Part of a small language model's weights: a variant of SOAP for these matrices.
Each number is 500 + 25 x the weight over its row's rms, rounded and kept within 0 to 999. Layers, rows and columns count from 0. Numbers have three digits each. The size before them is the row's rms in percent of the matrix's.

# layer 4 MLP gate, 1024x384, rms 0.0679, rows 988-1004, columns 0-127
102:528519480497522476521524494514496534464478448520516507516500554528474519542520485508561525498455498485472502521421532482513526507470490508491491480530499509500483462495482447494511509524456515483534505507503549501489485527511478499507547521443476524518486489497468506467544502481487497499503494476509431523488483508461505455480507542540483451539501494454531479477519484512474452524546
101:524491478489502513466507477506509510503491477504521462513527518515525490481444475510517489486525501501478502485489514519501543469483497545535487507478494508476473522500513483486479493493483529527519460458495546498472490486469491551504523519454549493470472523467530505484479494514496509512538498523484473484491507494528457477500490510481499485500490480501519481497477456553494523537535
102:531498522460524473511478487510519540494472502541455501492491544509487508479500475518519533471503510497521492524464537479500514550501470469509541524533540532492536481460450516506486482505537517499486552477474469455464517502487487522553490537490512460484506520513508502514511496467509483538501508460487485524513500516501495497480492444485504533499497516491459524518475521535463501481490
080:475489515474495512487501520489471467513479500541486501489541484510502484479533489515479492473501491459512479505493467487493481458528478476526498488500545487504504474481460434532477437503513470487546464508505457499474491509504493490524532435492546507505496512526512518492496523493541464457526471437512517486487488481517509476549484466512499474464497506520478512555490501499511516488505
109:478489517502523539513509527498518482456469468526481527502517465456478494490475502491489511502478503446525524470475523456484476465501498516514503497478503510518531469478507557536553470465512462448509471568484483503504493509455502482470516531502493515525505502474511546545508543518500492525493523517555471514493457518483461473505529511527481546453537474511508523507521507461510536499484
100:485504483535466473452479506521529469481472518517540520498498524503515520536487487509507512526487497486475484491481461503501487475552417466492486526520559459494519513495524499510545501458494505527480480524527473482487459521452503474496534499499479476477499533444508519531546471489493476493513507493506479505479471512520494513498486489494508528510523499549537523535505531523551517498500
105:514429489508523538480464467481500511517446535536489493485538488444476494476514471481523499553500502501473529488525519468505453502478482462515494435498509505508495458492549499512554514445524504491492508486514494540560483540490492488455544479501488443478499486534483497535523473449517462490479483527560486486465505474538503513500502509514481484505530493521528495475520488502511494514508
105:483550499473490549487497446485530463454476504515513499483463523517482440541466492530489490476539523515498537498469520481527509527454463523557496543562494524496475515486524517498455471506493498475492529473492502494560483519485485525488493521491458509476547495491501495515494517456486531508485505515460504499511511501511552453444515484506507484544500507507492518516516462484536511528512
095:482436536490543471457491499536452486491497488537519466537516477509540509488456498515525533491531483506487497540497496492522505494498517481476489491529560534481525499543516503484553537473481467539504464508514509470484511482476503475514480439540498488494518486489488505485463509516517499526439521464537486477518469545468524508519512467504516513487480498524494522506506502462479531550502
097:530503500485505465510486515487522487486495481505488532536531520497459491491464541489476458493512499483538472477453517473508527509452538492517536514501454493555537514521498512483508529484502514484480502504464503513479475471489521492463472535546480485494472486556516487512476459549482507487465536542485499502455466513493516512487573521443439555511461474499523498483483500482554464467500
094:502485499500474489491478521491489469485473478525470518495463455502514497558497487521442525474465489472494497515522515493469505496512475551481473509523461501513487496491514465561468474495490498482494499486498515545541458473469474498459516511546538474516492490504512490504518502445537524472459525475479476493523482525521531556466457531531485510492516498501473475491503494532498506436499
095:523481512477493509565443498472501521513512535489567459494531515484502520491502485500513512518526501486488545498493456495497484494432506506511470532485507511490486497487523491508525482528527491520503454479469478468490482525470534464490505480486476443500511528501506502458483549504434458519531519514467547490479506514470506470495500491493504516470494529513500465548491497505480548477509
092:491524551530484460511552521462481483463501462462469518497433502528466471509524507486486474499481507483514526469477505490494496492486463503475523506516487529515501518540487524499530512464491458465518489499506545532461518512495522514500493510502491532492515507504499505496543516523491491527541486482504541464565501493486513513512503517506515464485452523560514484502497507534481471527478
100:494507501507522483471515514489525530485519503488492451517509471524491439459476519507501491480534522508450495497476498522513494503498481478470529477484477523494484493482503495468481535467511506499491475532483492512521497552534454518473511517476494498502530512468429504508509527517529456510529517522485496508481511506513471485462482506518510497468492455463495475491511442487514519456458
094:529452507481496489494519510491570513527489484491526488493465518500515480522499485479491440522487551492506467513482529484506484474514517488493494479534516518470493501477544480463487535472510499507514479523493538472510518481525496501515507516460458503498462505474491472558520474511494501531494510545469498508500493510480521534494517506464520533472503511471493480482507509515484498537519
103:504545497475515522487478531472460526508551542487506521500513547532486497484521529499516523506494495471563497494506462506510503494490480493474516513518498520484488491475480504500499521526482500521489484518516526456502483496491472508503494486502491499507530442482476483487503478541500546463446512455530501508463529524494448523503537536467474522521492482498476479556479459470526458528484
099:519492487513518504487489469513482504497462501481564513498497496552511507479469531519480518465461505505511549515505431483493501504516502477478511498523462489468518478472519481517475449499475490495516515477568511498523494471470537505487491451541533471505527502489516466547456483472513515527504518497492504522463458488451519503517493499460516476497512571520496493493473520538461508486492
# layer 4 MLP up, 1024x384, rms 0.0708, rows 988-1004, columns 0-127
102:465453521497474477490542481491503444493507507478500537543515524501551522525497481482477488519445483485485513522518487521499513515494499511511523486504433534514480500488493476485510484476504514532437499480550505474501552499481492479513501521509495462510517493501510446500461470487505502469503539519461490523517539536499510553498502543494536476488465507516454501439497464499507525495502
100:542465513521512492474490482475507526537476498498520490481477495497528545525528508507482546488492463498508505546501475489499532504500503473461494490497491485479527503469510524502490454472518507501531520485466494512547514485487490509510486496535548479431469467497500499483516508492532487550478528480504495495502512541485475536502525544505480532552480486457479523486514496493492535526455
101:501516477516558501457519502512503477515486495501522508515486503470496530488481513466547490492499506566468528485510513503534492500505461494533497516516501511525473492490542496515505500494479460555457533511488471525483497487486555482546490506471536484505483508483509493496507473522517500544537498495476485544461489506479485530500516513493494476514469487516521482526476492505534524492527
090:515505518465524502515492482478505527500520512512470485503510531483504518514506513472526520543516532504492529546474497513509508513461519470490511480497480477479483488539501529450509474518499461484493507474516516479491468499537531531505506504526483497522539527566539489463534462515465480490528515508478500501456480496504475498435536454441501512477540523466527480509547510474527520490489
104:475484493520486483478504478515449491535468499523537514478427512471493472476498526510477470470482499456511504500519467472503541455520459474504506512520501504500493502449477527471520534498475499545499517469495477495531540491480488499498487507469500515528526549530502533467501482492512537533524541516500510501494555475495511495531493529487511481505489476492516499517480507457478485521541
101:497473526489455518555463537486468496512507541523497502487431493465509529512476494453452479497491514520508459496503524506472525445479500509473507457497519479516482524445496492514490498456526486524452513523512464481471491495454543525503520497500499512508514514467501483495520518523473512504498532470486520495480512510525515497499443532497504486490492473507517528540507516495499534475500
105:465500507490499478498529484511493487492474509523503485491501492522558525500506494517509503509489481483470483458461482504513564529485519462501500571505504517489483498510501493461518503515485525478509438543507488471489511475528493468531488472515493553516491534494527485527502498519504512502528450487436510492521512510480481489494482479479515465513483521510502538521482478505458483503446
103:476498527513496537453479478558500484551479519470482519528496499474517512499482546494490498511485469494531522489458518513483502448494473493514514495501505481488476524484514499473505472547490476506466504471479522494512457567528473528527511498504484505542541484502485513511481524533520526481451536582499516455509522509531536504497525526521513498489478522532480512490517502494512499572475
098:499512565510511493479470470464519453482498493475534529516576529547503527523469531499531533546520443503498503529501456526519502484459521467516515547465512512498510513573474474557482465512509514485492511542521469492515536525475480467526565527497506530458478485478470528503482497545474450514483486454489492469456479490513452518481471469544507498485489504487448477496531473489518521485530
093:520519517509481491499502516405494495515498504438522513497513468499452513517501504493508424472499471523448519492463533490480494522548496472525541444490486452503521496502498496493480496556473479477486537492505450502529551527494486479504461525505498489491520498525546544529508479493456508525533510494494461483481518489487523537495480494496476469467442493453563489464472474499503492500505
096:545484480554519498489498458523548506527531471498497543514552500496490510451534485475463509500508480525522532499486495520478498550501512505502433506512486470478490510518477498519458510511503474512502529507502505456474495498521485528454484472483489519527512489489498508519493509507520540493477533487478540487510534487507479513527504504523502486526565565420493530534502524512484491517502
097:495472450489502490484487527457498516526539509460530515535471486496519493482509501508492496486469488502501511481515469456462537540487506521518460494484539494492466483498520502509490526494555479538512510488492499449498486522462547493475524527518507433546467513552526472511494562509467441503493516504516508508468490493504536521485504537514550515482495497449497496508564476483523510491489
093:499471514504468498550501500486533533503497512495513465510488498503511519510508511498506545488493490511487528489451542484494534479490507473516493544478515472533471473503506510463547483484531556507526517503448488450508549496483441504515513506518511494535491525532536508527489495485512510507489512509500498510455524441495526518487488507499513498493482499471510471500504462501494494477539
097:530518505535491511449555470509486509541501477501533483521478519480473492486483507506512520487564544576474479501493497508481470472503530509507489508502507520494443510521466513486468496523506510516497532511507499486475497556460470463518455498525465481517508472478449500455483507479497499500501507515531533503485535481502501461575540485550466474531485462477494502479512445500528480464534
094:504512482493515551455521420511486494486480525533488494520529468493477513509511487494506487506541484507499467511513492499518524494489508535499487516462476439543487463462541508524541502503482485493479522533479511501495502490488475506531497471519500510563505499509448540494519517475488503535501512495459483478465484483492495499522533479508514489514482505502531495459504527513509527482517
097:504535489444509467500472528455483518495507523512504506512540484527466479495500462465492432517475481561528515527481478520543514451481498516511487520509492471500528516469493503506515495436446495501510542536533527532487488456500536485490548494492527502495483520546525474501497516503521500479467464467492511469481548506536498476485502441520468475502491500462520455483450466505477487484519
103:498541538522569505491474478533482493481479507484550489508513475505516482530494510497539501471540486525485493555531488510451483479455497519460499528496493527486507528508516506556475514486512471457531508495489505504464549513460486481498480523513502476478484478487478486460458525492520525506487514449472518494505471501481508520510542526495520490472511538473500456493525479558448511546539
# layer 4 MLP down (transposed), 1024x384, rms 0.101, rows 988-1004, columns 0-127
098:530515519504540498496455490470508518452465521488510529464509472516495488455506493452530475473472494549499502477554508479486471487518514481471493516463488477525480539523460508454491480492461513475516544514496465433464483549474525512489510522489497487492479488537496503497528470517528486539519473483459531501504444506482560417466504508479468516477510494519494498534485502488477478487479
098:447517517451497516515522463525487499461503529471497496518491463543432457504502497517495486476471517498472510478498489483509474492460474517474523521509488475503498543478524510497505503508481545506508491464515508514521422537538544534488485524467516482519508501504588496499535499528485535463512472578509497507493474477503528525500520468479494478516517514550526541529463488493554479510518
098:519484507474500482510497503520479470520491509485498499492515490504494472538492501502526489486471513468511475511472492477511488497500529490491542475501506514521520515517499475475469491468484549504489476505535490502468440497504508478478465473527529484483514499524548506499512541494475505485441470486502490499526528489499499459472544489509483496472486468486486496481526474486489503469464
087:503478483539478497476468517524500556501474511496499520512460488502488480479469474540486485475468469517509554428544507490512452474520480499483544513517494498500511512485506500545517506493481511523501478522513510518532514477471477498440488481496516523474486459452511503542480500515511489484471529571468494484514480513485550508509444496510540517545466513460491505467498505527485460539474
105:498463498473486528467523527504512472470489492462486510497561456451468517466476447454508484515475497488485553503442524461522480486488507570508532475502487504514487494473508481497508494510518488463465510539520487493490484510468530486513550516452507474496492473506514485539511507536494511520489547551480456512486483511469448535487551471480486497494511506489525460514471513497495542470463
104:536514554505474516506475449510518498516489514528491522476514489520509476543503475508488520454512455503431528459481484485540548495553509489507519481556497488519504516509470510510477484512493435469520482508464495519509503527501542515490492497455497479494491513489483492511489484464477496469553496486502482516458478495507489475488470510509504485504547514521450509526517532453490449470483
099:434491493528479554502506485490502555518522491538496578495423525503490481460524505456480523533478521461499543468496493539548502500507498491515483525496520532495469513552495504516492459475505490510504527473474515509537472534428516530501468509484519443523502520506531486460520470518507526562485518530497483520513445512470566490445506485494486494504486527512519544510491523502544526503523
107:508466480488500516480478497477501509508507471497518530471496514458550515470495499501511489507522508496511495474515481517524505505500476490497483551513530530473531548524514480495489478542548563478545451535510477536496489526503482462517526481512481496504479507535448459506488472497510472480531495471508507489539485510506492483512533461441460495513493470507490447458482486531502529516501
097:501480519499448510481524510492487497507520540538480514476457506467495465491532480489515528470493495487514513484504533520518494520497514485458505515497496502497541485485507505491471548506546483507496511443581492473529471510519502543502512514504462458529532509499538483460485498510519504505502548493483516473538487467493497526518516465501504482490517489469537500496489483467461507494474
094:475445503469508547490479471556496534486495496507487468518514486557525533511545474474475548518475518469524519523451494513520504496499548492474458526491527513461482478476491489509521466500499460504535466523493499504499516518446465513510533547472544507511481562510492474465476501491508493491514511552522512524495511475484477496518499485504471477460495497541501481537545509512483485469517
096:518491547475500548531517493530534493487507519520501472484519526496525473488486511471520513493492511480494490491515455474490514501464552508466520529479539513523481496514515512528506528499552525439474492474509514514510485511519484509510466476519500488512475472535510492486495519547508508517494507495552438489449525505498504484520520499500538497488482528516463470497549450475526536498499
091:485508513492508473462475499466509502488468470526483514478524488502475482528494470540522485498507489468488490505490552496519473479518493488501516490486473502529536520480451512495517482500518486507494521484515471516512500482560496528522491462514519502507486468440491496510503462505524535523481520493523508463548516494489442503489535468479501486521479480527510559505487480521554509517494
093:533538516500486481478524508526434452493524485482477491505501553522493437478500489489474469512500480493502510485484470510482519544500497496480525501534513515475478526532500515504512529509531509462475464510541523531469483490441541496489474478517470497493506523539516509476477512516469473494478451461469486488480487483478482540520475505495502493483497489534506472504501509518464501534478
104:542502518518527540482508517527525489471556478509507509500545482532534545554478520497529431465502481453492497512484564510487524493483517481519518564524448497531548510529523497491494530472476499524516513461502527491530485465475459520535530498497469460511489500471490522478507493473478483525507542485467508484544485509524483511503534496531477496523425514468490492506497469494443512491501
097:515496514518497441518517535522552500512482530518488486471539526528499464513482527475478429484515537484516525458510513523509496476473487460504512503511474496496445495483483491491473544489502553479472525546490509502521482478472498494480489475537483473511504520502517464506497521483491490519499549508550534494516500486477489436436482510484516522521483509501490474495524547491480510511455
099:497503494529512516476499472486481477516484489526493457527509510532507478470456473462487521538531490480496483499488516490502490450511549495484515477520479492479501500525526465510485481531511520517491472497461493472523467465528479527506498542487509532555505452463500524490521529539484524469510515520516491538498501462471463499544527503485439508490514475471485495455535535539525454476479
101:476476491525517500478511468467527520482502491484524519499502524515523458521444516506506517472556495484509469501494525531482481442489535506494533478525464523519542517500498514463531506508500510518481510535541460496491495541473491491522502489479477509465471451537498497496485498518487536491505484483516486510492445533496544482510497506473483530493481513516557473466529511486506492472539